python train.py --n_kv_head=5 --norm_place="pre" --parallel_block=false --init_std_down=0.00285 --lr=0.000717 --beta2=0.98 --final_lr_fraction=0.0 --doc_mask=true --train_tokens=1290000000
Each number is 50 + 15 x the weight over its row's rms, rounded and kept within 0 to 99. Layers, rows and columns count from 0. The size before them is the row's rms in percent of the matrix's.

# down: layer 4 MLP down (transposed), 1728x640, rms 0.0267, rows 28-45, columns 128-255
# gate: layer 4 MLP gate, 1728x640, rms 0.0319, rows 29-46, columns 128-255
# up: layer 4 MLP up, 1728x640, rms 0.0304, rows 29-46, columns 128-255
down28 100:64 66 60 64 59 58 66 81 64 46 33 41 36 35 66 64 48 57 59 51 47 60 47 74 59 49 79 16 49 50 75 68 59 16 75 57 70 56 40 51 51 38 45 49 55 18 70 43 43 45 35 28 75 40 33 19 52 64 51 42 62 41 57 65 40 42 64 67 50 60 59 34 53 58 53 54 52 70 59 42 46 40 68 30 55 48 63 49 62 65 49 50 52 87 53 61 51 52 30 41 40 43 58 54 49 70 66 45 62 64 72 56 58 38 41 27 75 58 60 40 68 66 52 58 69 68 51 52
gate29 094:27 37 43 47 38 60 32 52 72 26 50 52 43 43 58 51 32 45 44 39 55 51 33 70 71 60 44 37 66 34 46 40 46 54 74 63 34 72 56 75 47 71 44 35 48 60 64 93 46 72 56 29 69 55 60 59 50 23 42 46 35 48 28 38 11 40 61 36 53 39 41 59 25 48 35 36 54 18 47 30 38 58 21 60 42 19 53 65 83 58 49 80 44 51 51 28 58 41 48 53 76 58 42 30 43 33 72 56 50 57 29 76 29 49 49 38 56 56 40 55 45 45 55 96 30 33 31 89
up29 097:53 43 70 59 76 52 22 26 60 61 21 72 56 08 73 43 57 42 51 78 59 37 31 45 44 53 51 06 38 58 51 53 34 42 75 19 32 86 69 43 40 45 69 56 56 45 99 73 51 42 52 40 41 60 53 64 51 59 56 52 60 48 57 45 77 64 54 31 22 49 74 37 38 64 22 61 22 52 61 52 35 79 57 74 57 65 38 54 59 51 58 38 57 39 48 38 46 23 42 53 54 37 30 73 44 63 57 28 26 50 45 65 32 37 70 44 69 68 43 49 51 42 45 73 49 44 41 56
down29 096:66 72 43 38 41 55 60 46 37 26 28 63 72 37 49 65 49 45 51 66 22 50 92 46 71 50 27 33 44 69 55 39 46 27 40 20 60 60 58 30 21 79 57 24 47 55 66 41 49 86 64 42 55 68 47 33 33 17 57 27 65 54 40 55 41 48 49 44 62 34 33 60 40 46 76 44 44 59 76 55 32 46 45 64 33 45 43 60 53 54 55 68 36 54 35 33 68 60 53 41 44 66 53 51 54 66 44 67 48 65 34 86 25 43 38 38 64 36 38 60 50 49 62 46 33 58 45 70
gate30 109:96 57 76 72 57 70 48 22 70 55 62 54 45 69 39 58 49 48 75 48 53 67 46 40 55 56 21 60 33 88 30 56 31 50 75 27 67 39 32 75 21 49 51 66 68 46 47 61 60 39 65 74 57 31 47 62 36 48 55 72 86 70 48 60 45 43 66 58 51 43 56 49 41 50 36 51 61 80 45 59 54 56 26 26 48 63 79 59 67 59 32 50 67 33 39 77 41 53 36 40 28 59 06 74 58 13 62 52 59 56 33 19 47 35 59 42 41 74 60 47 41 65 51 69 39 46 80 53
up30 103:17 51 60 57 37 72 52 38 33 21 57 50 45 53 78 45 56 58 67 27 66 48 50 50 40 53 59 47 60 65 62 67 41 43 47 47 39 62 09 57 50 34 52 46 63 70 60 53 29 55 41 68 43 27 56 48 46 60 53 05 58 44 56 58 27 47 77 11 34 60 69 51 67 77 42 31 31 75 66 39 65 58 37 41 46 02 66 51 46 45 61 29 54 68 34 80 68 59 35 56 32 49 61 59 61 54 46 51 42 55 61 64 23 56 68 43 69 88 27 46 71 62 59 34 54 60 72 59
down30 104:68 22 68 41 22 49 53 49 76 60 49 38 36 65 26 60 61 74 22 56 53 58 39 33 40 67 77 35 58 64 54 43 29 72 50 50 35 41 43 32 62 38 56 42 57 34 46 57 57 57 75 44 39 60 51 52 66 58 68 73 32 60 36 67 68 67 43 51 23 43 48 86 45 65 37 76 43 51 41 68 55 57 33 87 52 54 66 46 33 47 32 48 52 66 58 21 60 44 28 43 45 38 39 50 55 44 75 47 45 39 46 66 34 40 47 82 53 50 50 50 40 64 55 27 58 49 47 03
gate31 099:39 23 57 64 59 36 42 39 43 58 69 54 56 44 34 53 56 20 76 56 49 58 63 38 44 55 41 39 56 44 33 53 58 57 77 57 48 54 56 81 45 36 65 64 34 63 54 44 42 14 25 58 49 44 69 56 30 86 54 57 51 66 65 55 58 79 38 32 32 45 74 36 54 42 36 18 41 48 26 38 44 25 75 48 57 59 62 54 32 42 49 40 32 49 53 25 59 64 63 57 78 52 55 63 58 19 39 22 62 29 19 62 36 41 53 75 52 76 29 25 58 53 32 38 52 62 17 62
up31 098:74 46 49 27 83 72 33 16 42 23 70 18 57 78 42 45 59 42 75 50 37 56 25 55 42 68 34 50 74 29 45 57 69 34 46 57 61 63 33 59 50 79 55 41 41 30 46 43 45 44 70 55 52 74 36 56 38 21 54 48 66 23 64 50 50 39 38 75 49 46 83 42 37 75 26 73 50 47 40 50 63 59 39 56 56 58 59 48 54 62 38 55 58 66 52 81 66 67 57 45 51 45 58 41 66 37 56 36 48 70 69 48 54 42 55 81 34 04 51 36 83 50 56 37 46 62 48 37
down31 099:44 72 51 56 48 48 33 16 36 61 50 43 37 49 60 29 39 56 78 80 38 60 28 51 29 46 30 31 68 14 39 50 39 49 36 35 32 71 42 30 45 58 76 32 53 56 40 56 44 37 44 44 76 45 67 79 56 67 46 47 53 36 48 65 49 34 55 36 29 42 50 18 75 57 21 61 43 58 46 63 72 46 66 36 47 59 39 77 51 40 46 31 21 56 39 78 18 32 57 53 63 43 64 36 75 53 40 45 31 43 70 37 76 51 73 49 35 65 66 44 53 53 66 20 47 40 34 48
gate32 104:41 44 51 42 79 57 50 59 22 45 61 60 37 66 55 74 38 53 46 61 55 58 62 20 53 47 49 35 58 43 44 36 65 54 50 61 77 48 65 63 17 37 71 54 30 22 53 40 54 40 66 62 83 34 41 42 54 61 64 14 45 32 49 59 49 37 51 40 63 47 75 42 39 58 13 69 68 35 32 51 32 24 63 59 54 82 12 41 65 48 63 46 38 58 56 32 58 44 44 37 53 25 34 50 55 38 49 42 64 58 49 64 22 48 35 60 57 62 65 43 54 50 39 47 54 46 66 50
up32 103:64 55 59 22 46 54 40 48 71 62 95 25 63 53 46 59 38 56 55 49 66 65 29 43 65 65 57 44 77 45 69 59 49 44 50 66 32 73 48 59 49 60 52 78 57 43 54 43 54 41 71 57 55 71 56 15 56 54 56 43 72 20 55 53 39 68 59 35 47 65 47 51 56 40 26 38 37 50 51 47 60 75 47 49 79 42 52 42 67 22 39 60 70 63 64 65 68 61 51 55 49 26 49 61 60 74 57 41 46 52 61 66 72 52 32 47 24 34 50 44 56 56 27 49 54 42 44 54
down32 102:44 23 48 54 43 48 52 26 42 50 40 44 45 35 56 64 72 20 38 51 48 59 27 54 61 33 29 51 21 43 54 58 35 49 46 28 48 53 61 67 45 72 57 41 47 57 60 30 56 72 60 31 41 77 32 63 44 37 27 37 37 48 37 50 53 78 40 65 43 29 66 58 57 46 70 68 52 23 36 29 64 23 30 51 41 43 44 67 79 52 61 36 75 45 44 56 45 53 53 80 44 27 50 21 51 22 49 43 44 45 43 36 44 37 54 74 49 43 37 74 54 49 36 49 51 66 41 34
gate33 098:53 47 28 61 62 55 32 32 54 51 60 50 41 31 39 75 48 52 33 69 56 17 34 22 22 60 43 40 61 40 52 39 57 21 59 61 42 50 77 53 31 35 40 48 45 50 32 52 63 39 43 57 62 46 18 71 37 25 26 65 33 70 56 43 08 56 42 57 54 51 65 61 39 39 52 62 34 48 63 41 56 20 45 61 39 47 33 48 53 54 24 50 42 27 55 49 56 50 55 13 35 52 42 33 61 63 44 77 40 76 42 36 76 53 73 42 19 31 53 51 74 60 53 54 64 55 51 16
up33 096:56 28 66 65 58 70 50 46 41 54 38 37 26 43 51 56 79 62 51 51 62 40 14 56 36 61 56 44 65 42 62 51 60 45 48 74 56 35 70 66 57 21 38 33 60 43 56 27 46 36 66 47 63 85 49 52 16 43 53 63 55 44 78 56 54 64 32 60 56 35 69 31 27 56 60 64 38 82 64 43 56 69 44 38 20 46 73 51 42 74 32 32 29 82 37 46 48 49 32 59 57 49 60 57 29 52 63 47 32 54 12 31 68 10 58 87 56 37 55 48 51 32 28 62 46 29 42 28
down33 095:52 72 54 45 37 60 58 50 45 61 53 56 59 38 55 49 75 56 63 21 54 63 75 48 60 32 20 58 41 69 30 39 37 77 48 58 36 42 41 21 15 39 26 53 55 56 47 85 50 62 55 62 39 32 54 29 38 33 48 62 70 38 49 32 65 48 45 48 29 43 37 50 50 58 62 56 60 24 55 63 52 55 70 34 83 37 49 50 43 64 56 63 58 26 54 32 65 41 73 45 67 80 33 76 26 24 51 55 45 12 63 81 48 65 17 15 51 64 29 35 36 49 48 38 49 40 55 51
gate34 101:31 61 39 57 62 26 45 56 27 77 56 32 60 63 25 27 44 50 66 36 29 36 46 58 69 77 75 19 60 39 46 52 57 72 61 42 68 82 56 76 55 45 37 63 57 45 16 44 42 61 57 46 10 44 51 44 52 65 54 32 56 45 42 48 32 61 55 56 90 54 70 41 62 33 39 59 56 42 66 58 60 76 69 44 35 57 46 64 26 57 57 46 12 66 52 33 66 49 58 38 37 68 36 58 45 01 49 29 41 40 68 67 23 74 48 46 38 40 71 46 53 51 49 54 55 60 27 86
up34 096:45 55 39 45 36 20 72 41 53 51 61 47 66 66 35 76 35 44 54 51 75 70 56 26 69 44 76 43 26 42 50 70 57 70 52 47 15 69 33 44 74 66 78 67 77 55 36 45 40 62 57 74 37 76 30 65 23 43 48 46 51 29 51 76 34 50 71 44 80 60 43 46 50 32 63 67 49 46 15 66 56 38 29 60 42 80 53 41 54 50 34 37 53 55 33 52 78 52 67 49 64 31 36 62 61 36 54 60 46 56 48 40 57 51 55 51 46 44 37 61 51 31 31 28 66 51 37 76
down34 092:66 55 39 56 59 64 64 69 62 42 43 64 50 56 23 60 43 66 64 41 42 32 32 28 44 55 48 48 38 80 49 43 45 62 34 43 73 60 38 58 35 68 54 21 69 66 60 54 56 31 30 41 54 49 21 67 64 62 48 38 78 81 17 46 58 49 66 47 52 60 60 54 36 49 59 44 50 71 34 28 59 31 40 59 53 47 74 55 60 54 45 31 46 45 58 36 49 48 23 61 46 55 41 42 59 49 55 31 54 37 68 56 41 58 15 48 47 42 42 74 38 56 41 37 72 79 38 64
gate35 094:36 66 42 64 34 49 43 57 35 57 59 54 47 44 45 58 39 36 36 41 63 43 48 52 54 58 55 57 26 66 64 35 32 50 39 73 50 57 37 49 75 61 57 71 31 43 37 68 23 61 42 42 29 65 58 60 25 43 53 45 44 49 32 47 54 48 52 52 20 78 72 45 51 38 49 64 72 52 32 57 78 68 12 37 29 44 49 57 33 81 36 55 50 41 44 34 68 48 59 57 48 64 39 42 51 42 74 51 50 60 42 49 42 61 51 65 36 19 36 22 68 45 22 34 40 41 56 36
up35 095:65 37 44 73 68 47 58 56 31 36 51 32 54 67 37 31 48 58 49 53 38 53 58 61 73 41 59 62 22 51 49 72 47 38 59 58 42 33 46 52 17 77 60 65 49 70 62 47 34 58 48 51 36 44 59 47 73 42 61 25 77 57 60 46 16 37 52 30 57 57 76 60 15 70 57 27 61 52 51 37 31 58 49 67 75 66 42 54 67 16 56 75 41 73 70 58 33 62 53 37 48 31 60 60 60 53 70 42 37 60 54 43 23 57 51 27 29 44 73 52 42 66 37 51 51 42 38 54
down35 096:56 61 41 65 56 49 39 32 50 34 41 34 48 60 64 66 69 72 58 59 62 47 63 62 39 64 58 46 66 45 59 46 33 45 56 62 40 79 42 47 38 31 40 29 52 51 18 62 28 43 72 43 62 20 48 31 67 84 69 75 37 50 70 28 44 65 61 41 41 29 21 32 75 54 43 27 36 24 33 43 56 47 65 74 48 24 07 51 50 76 44 48 60 38 41 74 27 36 59 57 72 49 21 51 33 37 49 67 59 28 48 58 47 61 55 39 49 57 43 91 69 39 52 65 54 62 54 53
gate36 106:80 72 50 60 67 74 41 54 52 75 37 54 46 44 59 61 40 38 83 59 67 69 33 45 70 38 57 39 70 63 75 42 54 21 19 33 38 84 24 56 53 41 62 49 73 49 67 61 62 50 71 63 61 47 39 68 42 61 67 56 48 27 73 56 51 44 78 50 53 79 60 25 54 57 61 26 44 61 56 67 25 67 48 50 02 68 87 47 22 39 59 48 45 46 63 48 51 50 60 52 33 47 33 28 41 47 50 43 77 59 45 29 54 74 69 21 65 48 36 72 61 34 69 59 49 44 53 46
up36 104:63 45 36 32 53 45 54 50 58 38 55 70 31 74 57 51 59 55 56 30 58 35 64 44 39 90 53 65 45 41 59 51 60 40 47 45 31 33 46 27 66 35 32 57 62 41 51 82 80 55 35 67 32 41 41 36 43 54 64 60 73 48 49 70 72 44 37 39 74 55 67 61 28 66 69 61 32 13 30 42 34 38 53 84 48 57 52 44 43 53 45 43 20 55 62 44 54 54 53 71 44 64 18 53 41 66 48 61 64 48 52 53 54 49 30 32 51 49 51 50 20 71 71 36 94 32 73 29
down36 105:56 51 47 66 74 56 55 52 37 67 59 52 48 47 34 49 48 38 56 54 68 43 54 54 55 75 64 53 54 49 42 35 58 36 78 47 43 49 31 82 76 51 40 54 62 62 40 62 70 48 58 66 74 42 55 46 55 73 41 59 62 58 56 46 64 57 47 69 59 58 47 61 57 47 33 42 28 64 34 64 35 52 52 33 39 45 54 30 17 60 57 68 36 44 50 85 52 45 74 71 47 49 35 49 25 41 44 34 38 55 67 54 62 62 48 63 35 38 54 59 20 49 48 49 63 82 50 47
gate37 103:63 58 63 57 47 40 35 48 54 64 55 26 49 64 62 79 61 58 60 50 66 56 62 61 67 52 41 53 58 30 15 39 49 17 62 54 76 61 54 50 62 49 37 63 65 48 71 55 50 22 49 71 58 70 04 72 31 47 41 77 62 35 63 86 70 50 52 85 31 51 31 50 41 61 52 58 29 66 41 81 35 54 13 21 35 56 43 34 36 57 50 52 26 58 68 62 76 66 73 31 50 41 22 67 39 27 51 20 53 67 25 58 57 26 54 47 27 45 47 47 35 63 49 45 66 81 68 47
up37 105:19 54 57 23 41 43 42 58 46 30 54 52 48 77 71 47 41 45 60 53 32 68 59 50 52 65 52 54 76 58 67 63 49 69 54 39 28 30 49 33 35 39 49 64 66 34 64 45 48 43 56 48 52 62 33 46 42 23 60 28 56 41 46 49 68 54 37 28 48 37 61 46 47 68 71 47 44 30 49 66 16 25 66 55 64 23 57 63 50 54 71 33 52 42 55 59 77 32 61 47 48 49 60 67 21 61 70 38 56 35 69 64 57 32 45 59 38 55 52 57 38 60 60 56 47 39 69 47
down37 106:39 49 53 52 33 85 31 55 41 43 47 33 38 62 48 58 41 76 43 86 63 67 45 36 55 69 51 74 55 43 20 46 77 70 23 44 42 41 47 27 54 52 43 42 66 52 19 37 51 58 54 53 80 52 51 50 56 63 59 67 49 69 46 72 41 32 53 21 45 47 42 68 41 54 44 31 46 27 33 69 60 74 44 41 38 49 59 59 71 51 59 37 56 61 58 56 30 83 62 62 53 48 54 53 65 71 68 79 62 30 44 73 67 25 29 41 17 49 42 18 48 41 43 29 74 46 31 59
gate38 098:71 34 56 67 76 37 31 40 45 21 45 41 38 51 68 54 61 55 51 26 71 43 59 36 63 93 51 32 51 26 43 57 68 29 31 77 22 46 58 52 49 66 36 51 47 65 67 33 50 30 55 52 19 70 58 53 53 49 54 26 38 28 52 34 50 55 48 58 29 64 75 41 32 45 38 55 65 62 71 46 61 51 52 55 42 41 72 41 32 52 57 69 79 53 31 59 59 53 28 42 48 77 77 53 43 48 68 65 52 43 62 24 29 63 71 51 46 54 29 33 46 40 48 40 67 35 40 74
up38 102:45 27 39 58 45 50 66 39 25 58 40 61 50 46 67 43 60 48 46 21 34 49 62 52 36 83 73 36 57 56 37 35 56 76 55 39 48 20 48 54 35 40 56 45 61 69 73 31 17 45 55 32 39 41 57 30 62 28 43 55 42 66 45 48 42 38 50 57 39 01 22 62 61 59 31 57 28 66 53 36 70 49 56 70 61 39 66 65 67 51 34 43 41 67 51 55 53 33 60 55 35 70 42 80 25 64 50 42 50 70 69 48 63 66 67 55 53 49 49 48 69 35 47 26 25 10 61 63
down38 101:29 78 37 55 54 62 46 38 84 29 65 63 65 69 40 35 47 55 52 52 66 42 71 60 57 38 39 52 41 35 68 57 41 54 33 16 64 31 26 32 63 62 50 45 53 74 49 74 58 49 35 62 70 69 50 75 43 59 48 84 58 67 11 64 50 67 11 47 63 37 31 28 46 59 37 30 35 43 74 53 07 49 41 63 41 55 73 54 37 91 49 32 58 57 48 57 52 61 47 56 44 33 47 60 43 45 36 68 39 44 75 45 39 58 78 24 41 58 55 56 53 73 40 09 54 63 50 49
gate39 098:47 53 41 45 52 38 33 63 52 44 59 54 33 44 48 43 58 15 61 54 42 70 33 37 56 33 72 36 44 46 46 49 30 57 47 69 51 55 79 27 57 64 29 65 76 63 42 34 40 39 44 34 87 43 66 56 41 34 74 53 51 34 55 19 45 70 47 60 51 68 33 60 75 27 87 43 40 31 55 54 48 57 56 58 35 61 55 28 81 30 69 24 66 63 29 49 32 50 44 46 58 59 33 53 51 71 39 69 45 49 52 53 55 62 68 49 21 21 51 62 57 42 36 63 48 80 51 75
up39 096:50 65 55 31 47 44 38 70 50 44 56 46 60 62 59 44 52 32 59 32 56 63 75 50 56 59 43 67 47 34 54 30 57 77 50 45 56 80 41 53 29 35 42 70 60 38 49 43 63 41 47 36 51 58 59 69 62 36 55 33 88 48 54 26 33 48 58 36 55 51 79 73 55 37 31 68 51 66 54 50 27 37 36 49 35 28 22 44 57 55 30 36 64 10 44 13 71 56 35 53 49 37 45 78 74 57 52 25 47 33 61 36 80 58 68 46 36 28 60 52 72 57 36 28 35 80 59 52
down39 099:41 44 46 29 75 44 57 45 49 23 56 52 41 47 65 65 63 87 56 51 55 57 42 19 56 39 45 57 50 58 35 83 60 62 52 49 81 42 61 56 27 41 56 55 55 73 60 30 56 73 63 35 48 69 53 58 41 44 51 65 45 58 54 23 68 51 33 55 40 50 45 45 61 77 62 38 44 55 66 16 64 44 52 47 68 26 28 50 35 39 54 54 60 31 19 62 40 33 37 63 64 88 69 45 33 70 48 52 40 38 46 53 60 67 69 55 61 41 63 67 27 42 37 44 21 43 44 51
gate40 101:71 85 58 36 68 62 51 75 43 37 55 33 45 70 34 71 56 57 50 46 28 47 45 53 72 62 52 39 57 74 39 67 60 56 56 42 37 40 37 56 15 31 45 34 29 73 29 47 36 87 52 78 56 54 45 52 57 33 57 76 52 73 42 48 41 35 50 45 52 21 44 67 63 57 67 50 54 41 41 45 39 69 67 56 42 59 48 45 36 36 50 43 28 39 36 50 44 49 58 41 50 53 44 55 51 27 53 61 55 49 50 51 59 47 52 27 64 60 69 57 23 41 41 69 35 51 83 61
up40 100:38 58 16 42 42 48 43 54 70 24 49 39 39 27 49 34 64 43 55 35 47 41 52 35 38 38 44 69 36 59 58 28 22 39 41 47 27 47 44 46 49 46 43 48 36 14 57 52 40 59 29 48 34 48 60 75 47 33 41 62 64 51 57 45 52 57 33 54 51 57 65 58 57 88 42 38 38 62 53 41 35 36 69 74 29 37 45 17 18 45 55 38 54 31 54 43 60 71 43 71 45 64 65 66 75 33 51 60 51 69 42 59 48 46 39 49 60 26 41 41 54 69 59 44 17 76 62 52
down40 101:73 54 62 75 53 63 34 46 62 52 26 68 65 33 46 63 45 65 23 64 74 57 46 42 72 68 54 32 54 60 30 37 54 67 99 77 33 33 78 70 52 40 55 45 54 33 30 28 52 56 61 43 46 58 22 57 61 89 74 24 61 48 38 71 39 25 21 54 50 53 51 38 15 17 38 54 54 40 63 56 66 66 48 32 29 60 55 35 49 65 41 38 35 63 40 25 51 39 53 53 62 57 47 40 48 34 42 52 44 32 55 69 68 74 39 18 44 48 62 45 47 37 46 48 53 45 71 31
gate41 097:29 74 31 58 75 55 69 79 26 56 52 34 59 25 45 70 82 45 51 45 63 52 42 70 57 48 11 18 56 17 32 45 58 29 38 58 73 73 78 78 60 38 76 30 53 59 33 73 46 62 54 47 38 41 65 35 83 24 53 67 34 56 34 29 42 39 50 48 50 60 45 60 65 27 57 53 71 41 60 53 56 50 44 70 50 27 56 39 85 50 54 48 53 42 59 38 42 44 59 34 77 59 56 39 59 45 72 58 54 47 31 44 48 30 33 02 51 45 26 65 30 38 59 53 50 38 49 43
up41 099:50 40 71 29 34 41 37 82 67 10 58 58 53 61 41 59 59 54 45 53 44 63 42 77 49 31 58 55 74 57 49 79 31 50 23 41 35 52 51 46 43 57 33 36 51 58 44 58 11 45 49 51 64 31 55 47 43 54 60 42 33 56 55 52 26 53 27 25 48 13 42 46 80 47 41 58 72 29 57 42 61 70 35 50 67 37 58 65 40 46 56 46 50 59 46 28 52 81 56 52 49 52 55 59 33 79 65 53 22 41 51 28 25 39 52 31 59 19 74 48 61 45 39 75 22 24 30 59
down41 100:30 58 48 44 35 52 29 22 16 66 44 51 49 65 27 54 41 68 67 61 23 71 46 43 67 75 79 68 46 22 57 65 45 37 71 86 57 47 44 36 57 47 63 54 58 51 44 49 51 40 74 43 48 56 63 66 43 70 52 35 60 52 24 51 43 50 63 28 43 36 49 29 62 48 64 51 79 52 42 40 53 42 49 42 49 63 35 61 56 50 28 60 33 50 44 61 49 39 65 55 37 51 69 85 50 46 33 60 50 14 68 19 52 70 62 37 45 32 42 52 67 21 56 12 80 67 74 54
gate42 097:42 04 54 48 58 42 44 58 59 54 56 41 40 55 58 58 40 65 48 57 61 51 50 67 23 60 69 32 53 52 49 57 18 27 62 40 78 32 60 56 59 23 50 46 38 50 72 25 58 54 57 33 78 53 44 36 45 33 48 73 67 52 41 56 52 79 40 51 25 39 27 39 44 62 47 56 38 39 74 34 47 30 43 54 43 44 57 29 32 41 52 39 27 51 57 39 38 67 42 33 60 54 67 33 53 21 48 76 38 52 64 66 73 65 56 42 68 65 58 41 36 55 37 74 43 40 56 38
up42 097:66 43 42 49 52 54 88 88 36 51 94 63 45 40 58 47 57 53 42 73 65 67 41 58 50 48 56 34 35 65 82 56 26 63 32 41 59 42 64 71 49 55 46 39 66 38 95 47 55 53 51 11 37 64 36 60 53 39 51 68 61 55 76 54 46 37 54 79 61 43 48 51 59 35 49 72 37 45 72 59 56 29 57 52 43 32 49 45 37 44 60 19 82 68 45 44 52 67 37 73 61 48 66 61 48 43 62 51 51 48 29 33 86 59 53 59 63 60 63 82 09 35 56 51 33 45 62 34
down42 099:62 50 58 50 35 37 50 61 60 30 22 65 27 63 54 49 56 39 53 49 37 09 60 38 76 44 54 32 16 62 70 48 51 67 71 52 42 58 24 73 42 81 51 52 55 56 46 41 44 61 17 57 60 47 54 48 65 55 60 61 44 51 74 29 49 30 66 43 43 59 48 28 39 36 52 61 77 59 52 28 56 68 43 74 54 34 55 40 74 41 53 46 69 80 75 62 38 74 47 44 36 94 50 60 65 79 59 35 43 50 71 71 45 31 41 24 51 50 43 42 64 62 30 47 52 48 27 69
gate43 096:36 44 68 73 44 39 70 59 57 42 33 18 60 58 38 38 47 60 54 70 41 42 65 61 59 49 58 21 43 72 42 29 46 44 35 52 65 42 57 78 54 47 38 47 28 42 39 71 65 35 45 55 40 57 50 66 66 55 40 22 45 56 41 75 49 51 42 54 13 36 60 36 46 61 43 62 47 25 35 58 47 55 42 76 52 43 49 52 43 67 29 87 68 46 45 37 62 59 55 64 38 69 55 55 23 19 75 56 40 68 67 49 43 39 55 83 33 42 63 45 58 56 67 40 44 35 68 75
up43 098:46 75 33 77 36 26 46 48 61 51 25 43 45 38 57 43 57 49 41 72 58 69 58 48 57 49 38 85 71 63 70 38 37 68 78 75 30 48 31 54 41 58 72 66 42 53 51 55 39 24 31 68 50 48 62 49 34 45 50 56 38 60 57 66 62 57 48 40 60 50 53 36 52 52 26 72 40 38 36 49 17 69 72 46 49 48 66 54 52 37 51 48 34 44 73 02 70 46 44 35 65 49 71 47 61 23 32 39 87 48 68 37 53 48 52 40 68 48 42 39 59 31 37 75 23 64 72 38
down43 099:53 39 41 57 89 63 40 35 45 29 40 61 43 47 38 34 40 56 36 63 46 35 80 46 67 47 55 44 59 50 75 70 31 39 42 62 61 58 05 27 68 55 50 74 41 63 38 42 47 40 53 46 41 61 60 77 56 63 70 96 25 52 27 49 58 71 43 20 30 65 42 63 46 39 47 30 30 49 53 44 38 43 66 09 39 50 43 35 59 60 45 47 74 36 68 70 64 54 24 11 54 61 76 48 46 48 83 75 60 75 44 68 57 49 59 43 64 68 40 63 29 49 53 47 48 45 45 78
gate44 105:81 30 45 40 30 29 58 43 66 62 87 45 45 60 67 45 33 51 15 69 57 71 54 35 53 00 32 46 39 75 31 19 40 35 54 65 63 48 46 78 73 54 54 74 58 35 48 34 49 55 66 46 66 49 47 69 25 45 46 67 47 42 44 54 63 63 57 56 52 61 70 56 55 58 57 53 60 48 81 74 58 56 31 25 51 75 39 71 66 43 53 76 58 35 37 46 45 57 45 55 37 60 31 79 66 38 50 53 29 39 21 55 47 66 77 65 42 47 65 50 29 49 40 70 57 51 70 53
up44 101:42 60 49 62 52 74 34 37 63 27 43 43 64 52 40 43 88 59 75 33 08 38 52 63 59 50 44 88 63 44 71 99 39 47 62 74 25 54 39 49 60 52 57 51 40 56 35 39 05 40 22 41 42 40 40 33 77 53 52 59 38 48 42 65 24 49 52 47 65 43 64 58 33 46 45 52 45 58 40 49 60 44 53 49 61 28 30 51 39 61 53 69 60 58 54 55 14 53 46 19 63 38 46 52 41 33 54 61 49 82 31 67 48 38 30 53 32 63 25 57 29 31 63 49 62 47 19 33
down44 092:78 43 64 41 64 33 60 72 31 58 49 47 49 44 20 37 57 38 52 50 50 55 55 41 62 36 46 63 21 64 60 65 50 33 63 41 25 47 41 35 59 55 86 55 40 59 20 58 30 35 30 45 66 67 47 22 63 36 24 50 73 52 70 42 69 29 52 60 30 25 42 73 57 46 76 40 64 49 43 51 21 30 18 45 47 57 72 51 46 41 40 71 36 56 32 64 65 56 55 64 31 53 61 37 36 57 65 31 63 40 41 67 45 48 39 62 47 66 52 25 41 53 49 40 29 35 53 49
gate45 101:55 53 35 30 54 27 27 49 35 20 58 57 45 55 64 49 48 48 16 39 36 40 48 62 49 46 73 41 59 60 75 46 42 51 70 40 29 42 39 35 43 67 60 52 50 52 40 52 59 35 30 53 45 54 63 44 58 66 58 39 33 49 31 42 84 32 56 59 54 21 71 38 71 53 65 42 30 61 45 32 44 46 41 34 28 40 74 29 60 42 46 63 32 71 70 26 42 43 52 61 58 42 42 38 54 48 43 46 44 65 20 43 57 69 38 61 22 67 55 38 58 99 48 38 55 48 40 74
up45 102:37 43 69 40 43 69 26 62 60 48 49 47 47 51 59 45 48 44 78 48 33 35 43 47 30 82 59 55 86 65 66 55 71 60 51 32 46 39 51 51 33 47 61 21 45 70 41 32 69 41 60 58 30 39 75 71 71 58 50 43 53 72 68 40 58 59 60 25 36 42 56 61 65 21 43 31 33 40 29 16 42 42 33 62 58 46 56 25 79 57 63 59 40 61 43 37 10 62 27 43 62 37 48 66 54 58 49 54 64 40 46 36 29 47 48 55 38 73 56 67 57 76 45 49 72 41 43 79
down45 102:35 37 54 57 29 44 52 63 46 52 63 55 56 35 66 58 51 65 42 41 56 74 33 56 47 41 88 63 78 56 23 41 35 69 36 31 35 41 69 68 48 36 57 14 37 37 67 44 69 63 34 69 29 51 38 34 26 33 40 56 60 54 72 23 33 70 38 73 26 24 40 54 59 62 33 84 61 46 38 60 31 59 57 67 61 48 66 55 31 42 59 38 49 44 39 36 64 33 53 32 59 60 40 59 26 48 29 61 49 24 38 47 62 23 46 41 66 38 45 73 43 50 49 62 60 24 60 91
gate46 098:62 59 32 56 40 42 57 62 64 54 75 55 74 60 71 41 46 50 69 40 63 58 79 49 70 53 53 64 39 47 46 45 50 43 72 24 52 36 49 77 36 48 44 57 53 72 55 51 42 74 43 48 70 39 61 81 52 48 40 45 51 42 44 58 28 40 27 44 68 58 59 43 53 51 44 50 47 74 65 65 62 56 40 26 46 55 54 79 37 47 38 76 14 75 46 43 71 38 67 46 36 42 33 42 77 29 69 72 52 55 33 34 35 68 41 39 64 42 33 25 33 47 50 47 50 63 40 63
up46 098:53 49 44 49 37 62 53 56 47 70 47 34 40 57 56 33 51 49 45 48 47 48 65 34 56 53 23 63 34 30 79 78 33 16 23 47 24 33 12 62 58 49 53 49 37 33 64 45 52 54 38 78 36 71 33 41 43 49 54 75 42 52 54 66 55 46 57 75 51 47 45 73 25 44 44 50 31 48 46 43 67 58 41 31 49 63 53 33 21 45 37 30 52 41 44 41 60 74 65 60 51 31 48 40 51 46 58 39 42 58 30 57 45 49 77 40 34 60 62 67 34 48 39 70 56 32 74 47